Weights of a small transformer language model: 5 heads of 64.
Each number is 128 + 24 x the weight over its row's rms, rounded and kept within 0 to 255. Layers, rows and columns count from 0. The size above them is the row's rms in percent of the matrix's.

# layer 13 attention query, 320x320, rms 0.0565, rows 91-110, columns 160-239
size [103 105 105 102 104 103 100 103 100 100 107 102  99 106 105 105 100 107 102 103]
[[146 138 145 142 137 129  84 110 150 140 124 121  93 123 114  95  87 119 111  78  77 116 138 140 111 103 143 125 145 135 132 171  90  90 137 112 126 131 106 138 136 130 144 115 114 132 160 132 121 113 165 102 141 174 157 148 166 110 107 156 146 117 127 121 136 142 159 140 110 174  84 160 141 108 114 141 111 135 127 142]
 [133 134 134 157 131 136 183 134 145 134 125  65 142 151 115 137 151 125 102  80 122 149 112 114 118  29 108 119 140 119 149 137 114 165 147 128 101 122 133 136 136  92 152 132 158 136 119 126 135 108 158 112  87 108  86 108 108 165 140 147 132 101 126 131 106 109 108 141 153 113 146 123 147 126 104  99 140 159 172  69]
 [116 187 126 117 154 144 100 124 124 138 144 136 100 123 100 158  97 162 113 124 150 121 145 127 114  80 150 151 169 119 113 179 117  99  91 115 150 132 114 118 134 144 129 141 106 134 151 151 113 134 111 101 103  98 120  90 137 130 149 137 114 109 188 121 106 138 128 126 123 124 146 130 110 119 132  99  67 126 113 164]
 [126 147 119 135 117 123 107 117 101 154 102 103 131 114 111 181 101 139 151 137 162 109 105 134 127 123 133 107 117 133 139  89 157 151 146 137 110 129 155 115 109 102 137 163 128 164 133  97 157 135 134 143 149 147  99 130 132 134 126 153  98  89 114 145 113 132 135 128 127 162 109 123 121 167 195  92 137 165 107 106]
 [116  90  82 141 122 104 151 145 140 136 105 175 147 154 169  84 123 125 161 138  97 132 115 124 155 127 113 138  53 143 139 127 122  84 121 109  91 117 138 154 104 103 138 164 147 119 173 122 118 126 112 147  97  91 107 132 127 124 163 131  90 136  97 152 110 126 144 112  89 129 117 136 163 108 162 133 148 135 137 143]
 [127 170 131 154 113 159  99 118 159 109 151 151 175 131  89 116 148 116 109  84  73 112 111 112 132 145 163 114  89 115 126 173 121  80 117 116 134 137 115  83 116 144 132 106 198 101 116 155 132 132 118 171 121 153  81  89 135 162 116 150 159 148  79 108 176 122 146 141 141 151 123 153 138 102  80 109 109 149 124 138]
 [134 169 104 124 118 125  94 125 154 122 139 102  78 168 137  72 157 188 127 137 153 118 143 150 105 110 125  94  93 129 123 100 146 122 128 124 129 139 151 126  98 129 158 124 121 102 100 111 133 114 120 149 120 138 116 157 116 151 126 130 153 132 118  88 160 142 156  76 149  63 124 114 167  67 169 131 117 125 127 130]
 [124 125 127 107 129 146  95 101  79 114 119 126 117 147 145  92 124 155 153 152 128  79 125 149 169 140 158  76 111 120 161 131 138 182 127 125 128 114 135 158 121 116 134 127 146 140 111 154 140  96 110 141 135 129  80 134 124 109 131 103 111 160 110 113 175 136 122 108 172 143 111 117 140 152 140  91 141 154 179 113]
 [137 128 107  93 154  88 111 119 146 135 120 133 103 112 147  98 105 131 100  99 101 140 136 125 140  96  81 128 176 146 134 122 129 134 127 161 129 145 123 142 141 133 146 111 169 120 116 123  89 184 178 165 152 137 136 129 151 162 136 189 156  89 143 120  93 129 135 142 126 145 134 131 130 169 129 166  93 156 153 122]
 [ 88 129 118 176 109 116 140 128 100 186 129 171 147 134  90 128 181 137 139 107 152  93  82 167 132 109 145 129 128 112 140  87 113 112 102 173 125 122 154 163 101 134 166 151 127 100 144 130 111 115  94 124 150 111 117 177 110 113 156 161 151 151  77 129 110 151 136 139 173 121 137 146  93 129 118 143 109 130 105 108]
 [141 125 103 119 146 153 126 125  96 157  59  98 173 123 131 115 133 138 136 108 143 122 159 100 124 181  93 154 127 146 110 159 149 128 118 137  92 130 114 155 125 132  87  88 110 173 151 124 161  81 155 123 148 101 133 136 113 113 137 123 120 116  76 117  97 148 171 142 118 152 150 139 125 118 120 127 113 152  88 140]
 [127 124  95 151 143  81 126 129 121 128 198 138  91 146  98 141 159 115 117 177 145 127 169 111 149 146 119 182 116 156 134 115 126 125 105 142 162  92 109 115 142 119 107 123 105 138 129 151 149 133 160 115  99 138 131 117  96 120 117 141 110 106 107 135 129 121 113 155  81 115 106  93 122  89 104 118 125 159 114 130]
 [ 92 154  98  91 116 136 119 104 107 161 150 100 167 137 111 108 152 117 158  89 146  99 126 131 148 107 129 128 107 158 127 157 118 112  53  89 119 127 130 112 120 122 148 130 122 128 109 150 132 100 122 112 153 113 122 125 159  94 162 130 131 112 137 153 110 137 119 132 152 133 154 129 153  97 104 128 123 119 167 162]
 [113 142 103 136 136 121 149 149 116 116 126 109 155 118 126 129 189 102 142 134 138 133 130 165 131 117 115 123 124 152 164 123 126  82 120 102 144 132 161 141 170 117 163  91 159 138 107 138 104 101 150 108 106 143 156  92 151 151 109 131 122 127  95  90 138 144 144 139 148 103 131 111 138 131 153 110 138 117 164 128]
 [120 122 130 165 159 148 133 107 124 131 127 146 111 121 143 108 129 110  81 112 126 119 158 160  99 112 158 157  99 130 102 130 127  92 128 162 105  93 137 123 141 134 103 105 118 131 127 148 113 133  87 110 122 134 122 119 129 142 116  99  97 142 136 106 127 128 121 137 145 182 150 120 156 114 110 158 151 118 150 103]
 [132 154 104 155  99  96 104 126 196 101 116 128 145 128 144 118 125 116 127  95 126  91 109 129 100 167 114 133 102 131 112 140  99 129 124 174 128 143  99 101 106 127  92 129 133 177  82 139  55 101 115 161 164 153  73 197 108 111 135 116 107 141 113 118 111 126 118 114 110 138 130 117 179 115  78 147 115 101 109  85]
 [115 101  89 139 126 137 121 141 133 162 171 133 112 161 135 140 126  99 153 145 115 112 130 137 132  88 122 139 140  89 169 131  92 112 135 121  97 133 147 170 147 143 147 178 100 113 135 121 108 109 131 100 121 107 153 182 124 135 142 174 144  92 125  85 145 124 133 153 165 132 142 117 157 148 123 126 137 144 147  98]
 [114 130  92 116 101 168 123 130 125 109 129 118 160 139 115 137 145  80 127 108  93 145 161 136 129 168 171 170 139 134 135 139  69 129 131 123 127 126  81 128 140 115 112 103 156  93 142  73 113 158 169 108 163 143 162 142 148 112 109 175 118 123 102 101 158 122 182 138 152  55 119 133 150 142 168 151 121 147 151  97]
 [112 126  84 104 131 161  79 107 185 125 150 132 108 144 153 127 135 144 116 181 145 122 102 133 111 155 125 102 115 102  96  89 191 122 135 119 139 108 109 111 133 124  95 211 134 109  98 137 136 155 133 172 144 156 118 107 123 131 122 111 128 122 197 136 128 137 112 131 126  83 121 153 124 172 142 122 123 122 150 160]
 [126 108 109 133 146 129 141 152 112 166 124 160  95 114 111  98 106  81 157 102 143  84 124 133 131 119 102 136 125 100 119 103  98 127 153  97 112 139 130 107 127 132 128 144 174  78 118 117 114 145 110  87 124 135 112 131 113 158  86  96 152 114 118 104 133 114 112 143 139 144 123 143 150 146 134 141  70 174 137 120]]
# layer 13 attention key, 320x320, rms 0.0565, rows 91-110, columns 160-239
size [ 99 106 102 100 106 102 103 101 102  97 103 102 100 105 101 105  99 106  99 105]
[[105 147 146 122 161 172 126 132 177 143 140 140 112 132 120 179  99 123 100  69  88 135 155 100 112 114 136 127 135  95 135 143 121 148 106  83 123 159 149 100 157 156 163 115 133 134 129 132 129  83 117 135  98 148 122 158 120 123 139 132 135 144  75 189 116 143 129 124 125 152 168 154 184 140 152 130 137 125 135 118]
 [154 134 109 167 136 122 115 181 115 107 149 104 114 150 113 128 167 136 132 100 141  97 142  88 157 131 103 134 130 131 175 147 118 134 112 102 109 104 100 137 118 116 141 133 109 114 105 129 133 140 120 130 111 107 100 146 128 103 148 105 117 100  76 121  88 117 117 125 130  95 123  73 126 113  91 201 167 146 171 116]
 [133 167 120 109 168 133 134 143 113  73 134 141 137  92 121 139 113 160 133 142 171 124 146 145 140 124 150 140 153 108  96 100 135  69 134 149 148 131  90 121 110 130 125 139 106 142 145 137 136 123 154 144 132 113  85 150 122 110 122 143 127  76 104 138 125 114 119 118 132 184 135 125 134 132 124 100 128 172 184 168]
 [112 156 144 130 139 117 146  52 144 128 127 125 136 147  73 142 148 124 164 168 163 156 117 119 152 110 148 125 176 145 156 161 191  96 133 143 102  68 120 185 111 123 109 133 119 134 122 141 119 137 156 133 120 124 157 149 115  97 146 116 160  96 122 174 136 115 111 113 108 147 125 127 178 119 152 112 177 170 138 117]
 [131 144  99 126 127 134 124 101 119 117 132 196 139 132  96 143 133 110 127 152  95 115 125 108 110 142 110 136 134  98 122 152  91 118 107 107 120 132 120 166 125 101 127  92 127 149  92 119 143  64 137 147  84 150 120 126 156 184 145 120 183 153 168 157  73 139 153 169 147 109 145 147 150 116 125  99 121 127 133  97]
 [109 116 133 128 118 145 129 118 180 112 141  95 129 130 125 117 130 165  79 140  83 161 126 135 123 112 151 125 158 148 118 135 111 133  90 144 149 157  97 138 134 138 149 155 186 143 131 112  98 153  89 145 120 164  93 112 131 152 140 168 117 136 111 114 117  86  94 107 134 123 158 136 132 153  88 136 154 126 115 107]
 [145 133 114  83  86 132 100 145 129 144 127 108 106 171 142  97  99 110 130 124 105 148 129 141  97 115 141 141 142 139  58 143  87  80 107 134 106 115 124 111 166 128 129 156 128 124 147 117 126 128 130 131  92  90 141 144 131 126 161 137 108 136 127 166 112 138 156 111 160  87 147 158 131  91 165 136 119 134 121  99]
 [121  90  89 117 126 136 148 115  98 119 110 136  79 123 143 134 123 120 131 144 142 109 106 184 143 103 120 158 124 154 158 131 149 128 145 116 138 117 131 122 129 125 158 156 111 126 120 145 125 111 123 114 121 148 112 170 123 124  93 159  78 167  94 125  63 123 141 146  98 100 137 186 190 117  86 126  92 142  85  84]
 [171 129 135 108 155 124 134  93 123 124 122 132 174 108 140 146 157 104  93  98 151 112 136 126 133 173 136 131  84 125 126 154  84 124 162 156 125  83 135 102 149 137 119 132 128 120 110 111 136 144 103 128 130 160 141 126 119 140 139 144 111  83 127 139  95 125 161 131 136 134 130 141 123 106 106 135 139 170 139 151]
 [123 158 111 140 110 172 145 112 127 120 126 172  88 138 155 110 104  82 112  97 157 182 125 116 115 135  90 140 140 140 100 118 132 130 106 122 105 148 161 123 129 107 172 139 116 111 155 142 134 127 132 135  61 124 137 122 131 129 122 161 128 156 117 120 102 136  84 128 140  94 147 134 137 162 100 143 141 116 139 147]
 [194 139 161 113 134 141 116 151 168 164 124 128 133 123 122 140  89 139 161 111 157 147 141 158 138 121 166 169  96 151 124 124 157 136 138 106 159 141  99 177 103 105  98 109 163 116 111 154 122 141 148 149 157 103 157 145  67 111 119 157 100 143 116  90 127 122 115 149 133 110 128 146 129 159 121 180 127 129  98 120]
 [181 122 124 165 123 148 134 114 133 117 137  93  94 133 117 128  94 127 134 167 108 143 125 114 160 140 123 122 143 145 114 156 134 124 139 147 168 136 137 107 137 129 129 118  99 110 117 134 157 188 123 130  92 110 148 118  88 125  99 159  76 105 120 111  96 135 144 127 161 129 130 111 141 126 130 115 116 123  65 161]
 [142 152 107 110 114 139 106 114 129 122 124 164  99 115 168 156 115 155 144 126 146 129 133 102 154 158 132  50 161 102  85 129 125 136 135 142 119 194 146 100 124 122 117 108 112 120 125 136 140 125 157 138  98 127 151 114  98  92 131 141 105 110 156 122 119 128 108  75 121 137 112 136 139 143 111  96 157  91  92 117]
 [ 97 128 135 101 117  99 141 136 129 118 109 124  70 115 144 126 157 124 153 140 157 112 148  94 227 148 146 175 147 132 123 108 129 151 166 159 104 129 119 111 133 124 148 103 194  85 127 136 131 105  98  97 121 108 142  95 119 111 127 152 135 132 142 131 141 139 161 142 106 114 122 139 109 114 154 115 148 115 138 147]
 [128 124 112 115  92 131 113  80 150 150 131 138 124 128 122 133 104  88 114 141 131 139 115 119 110 133 146 139 135  83  62 126 119 127 118 167 127 101 111 137 108 134 112 127 156 151 136 131 109 153 118 124 126  94 134 178  61 132 111 160 147 174  67 140 121  89 128 123 122 131  95 103 134 165 163 127 160 106 169  99]
 [129 135  91 147 101 111 145 125 187 121 124 132 151 124  85 125 134 141 107 155 133  81 126 135 100  85  45 139 121 155 122 139 138 129 121 156 155 130 111 111  87 155 115 135 156 129 129 144  64 125 108 161 128 127 186 131 144 107 167 131 138 110  85 129 125 115 161 150 119 140 164 136 135 140 127 129 105 131  90  68]
 [123 110 158 105 124 200 164 142 141 135 156 161 102 147 109 129 131  72 166 123 122 138 137 139 140 117 121 111 157 150 158 112 123 196 116 115 100 128 132 180 173 125 108 119  91  97 112 118 122  95  88  87 148 149 112 153 122 142  93 164  80 122 169 160 153 161 115 114 156 125 124 116 106 148 134 140 140 134 145 121]
 [155 103 100 130 147 158  96 135  95 120 155 126 127 144 137 135 156 141 135 131  94 144 102 131 142 168 139 170 137 146 108 141 145 162 144 126  85 158 154 170 157 151 102  70 170 161 131 136 132 100 117 116 142 121 148 114 154 149 156 141 141 114  96  97 155 117 171  86 124 121 123 113 141  97 143 145 101 106 149 110]
 [117 160 127 161  79  93 124  92 129 156 152 183 131 110 133 141 107 105 171 164 108 128 133 137 113 127 174 147 153 151 117 104 136 104 144 119 151 102  93 144  89 108 104 118 158 156 151 163 121 160 103 105 151 106 146 112 123 166 133 124 100 116 129  99 144 156 142 124 115 101 158 149 126 169 148 105 133 121 145 158]
 [118 144 138 125 172 117 149 180 148 152 137 157  93 116 102  91 131 129 140 128 141 127 134 115 102 141  89 165 111 161 125 149 109 148 140 129  97 117 113 107 158 156  84 123 138  88 139 113 138 115 108  98 100 112 153 169 145 124 133 113 139 146 156 127 102  85 105 155 124 113 116 104 145  71 135  84 130 128 131  99]]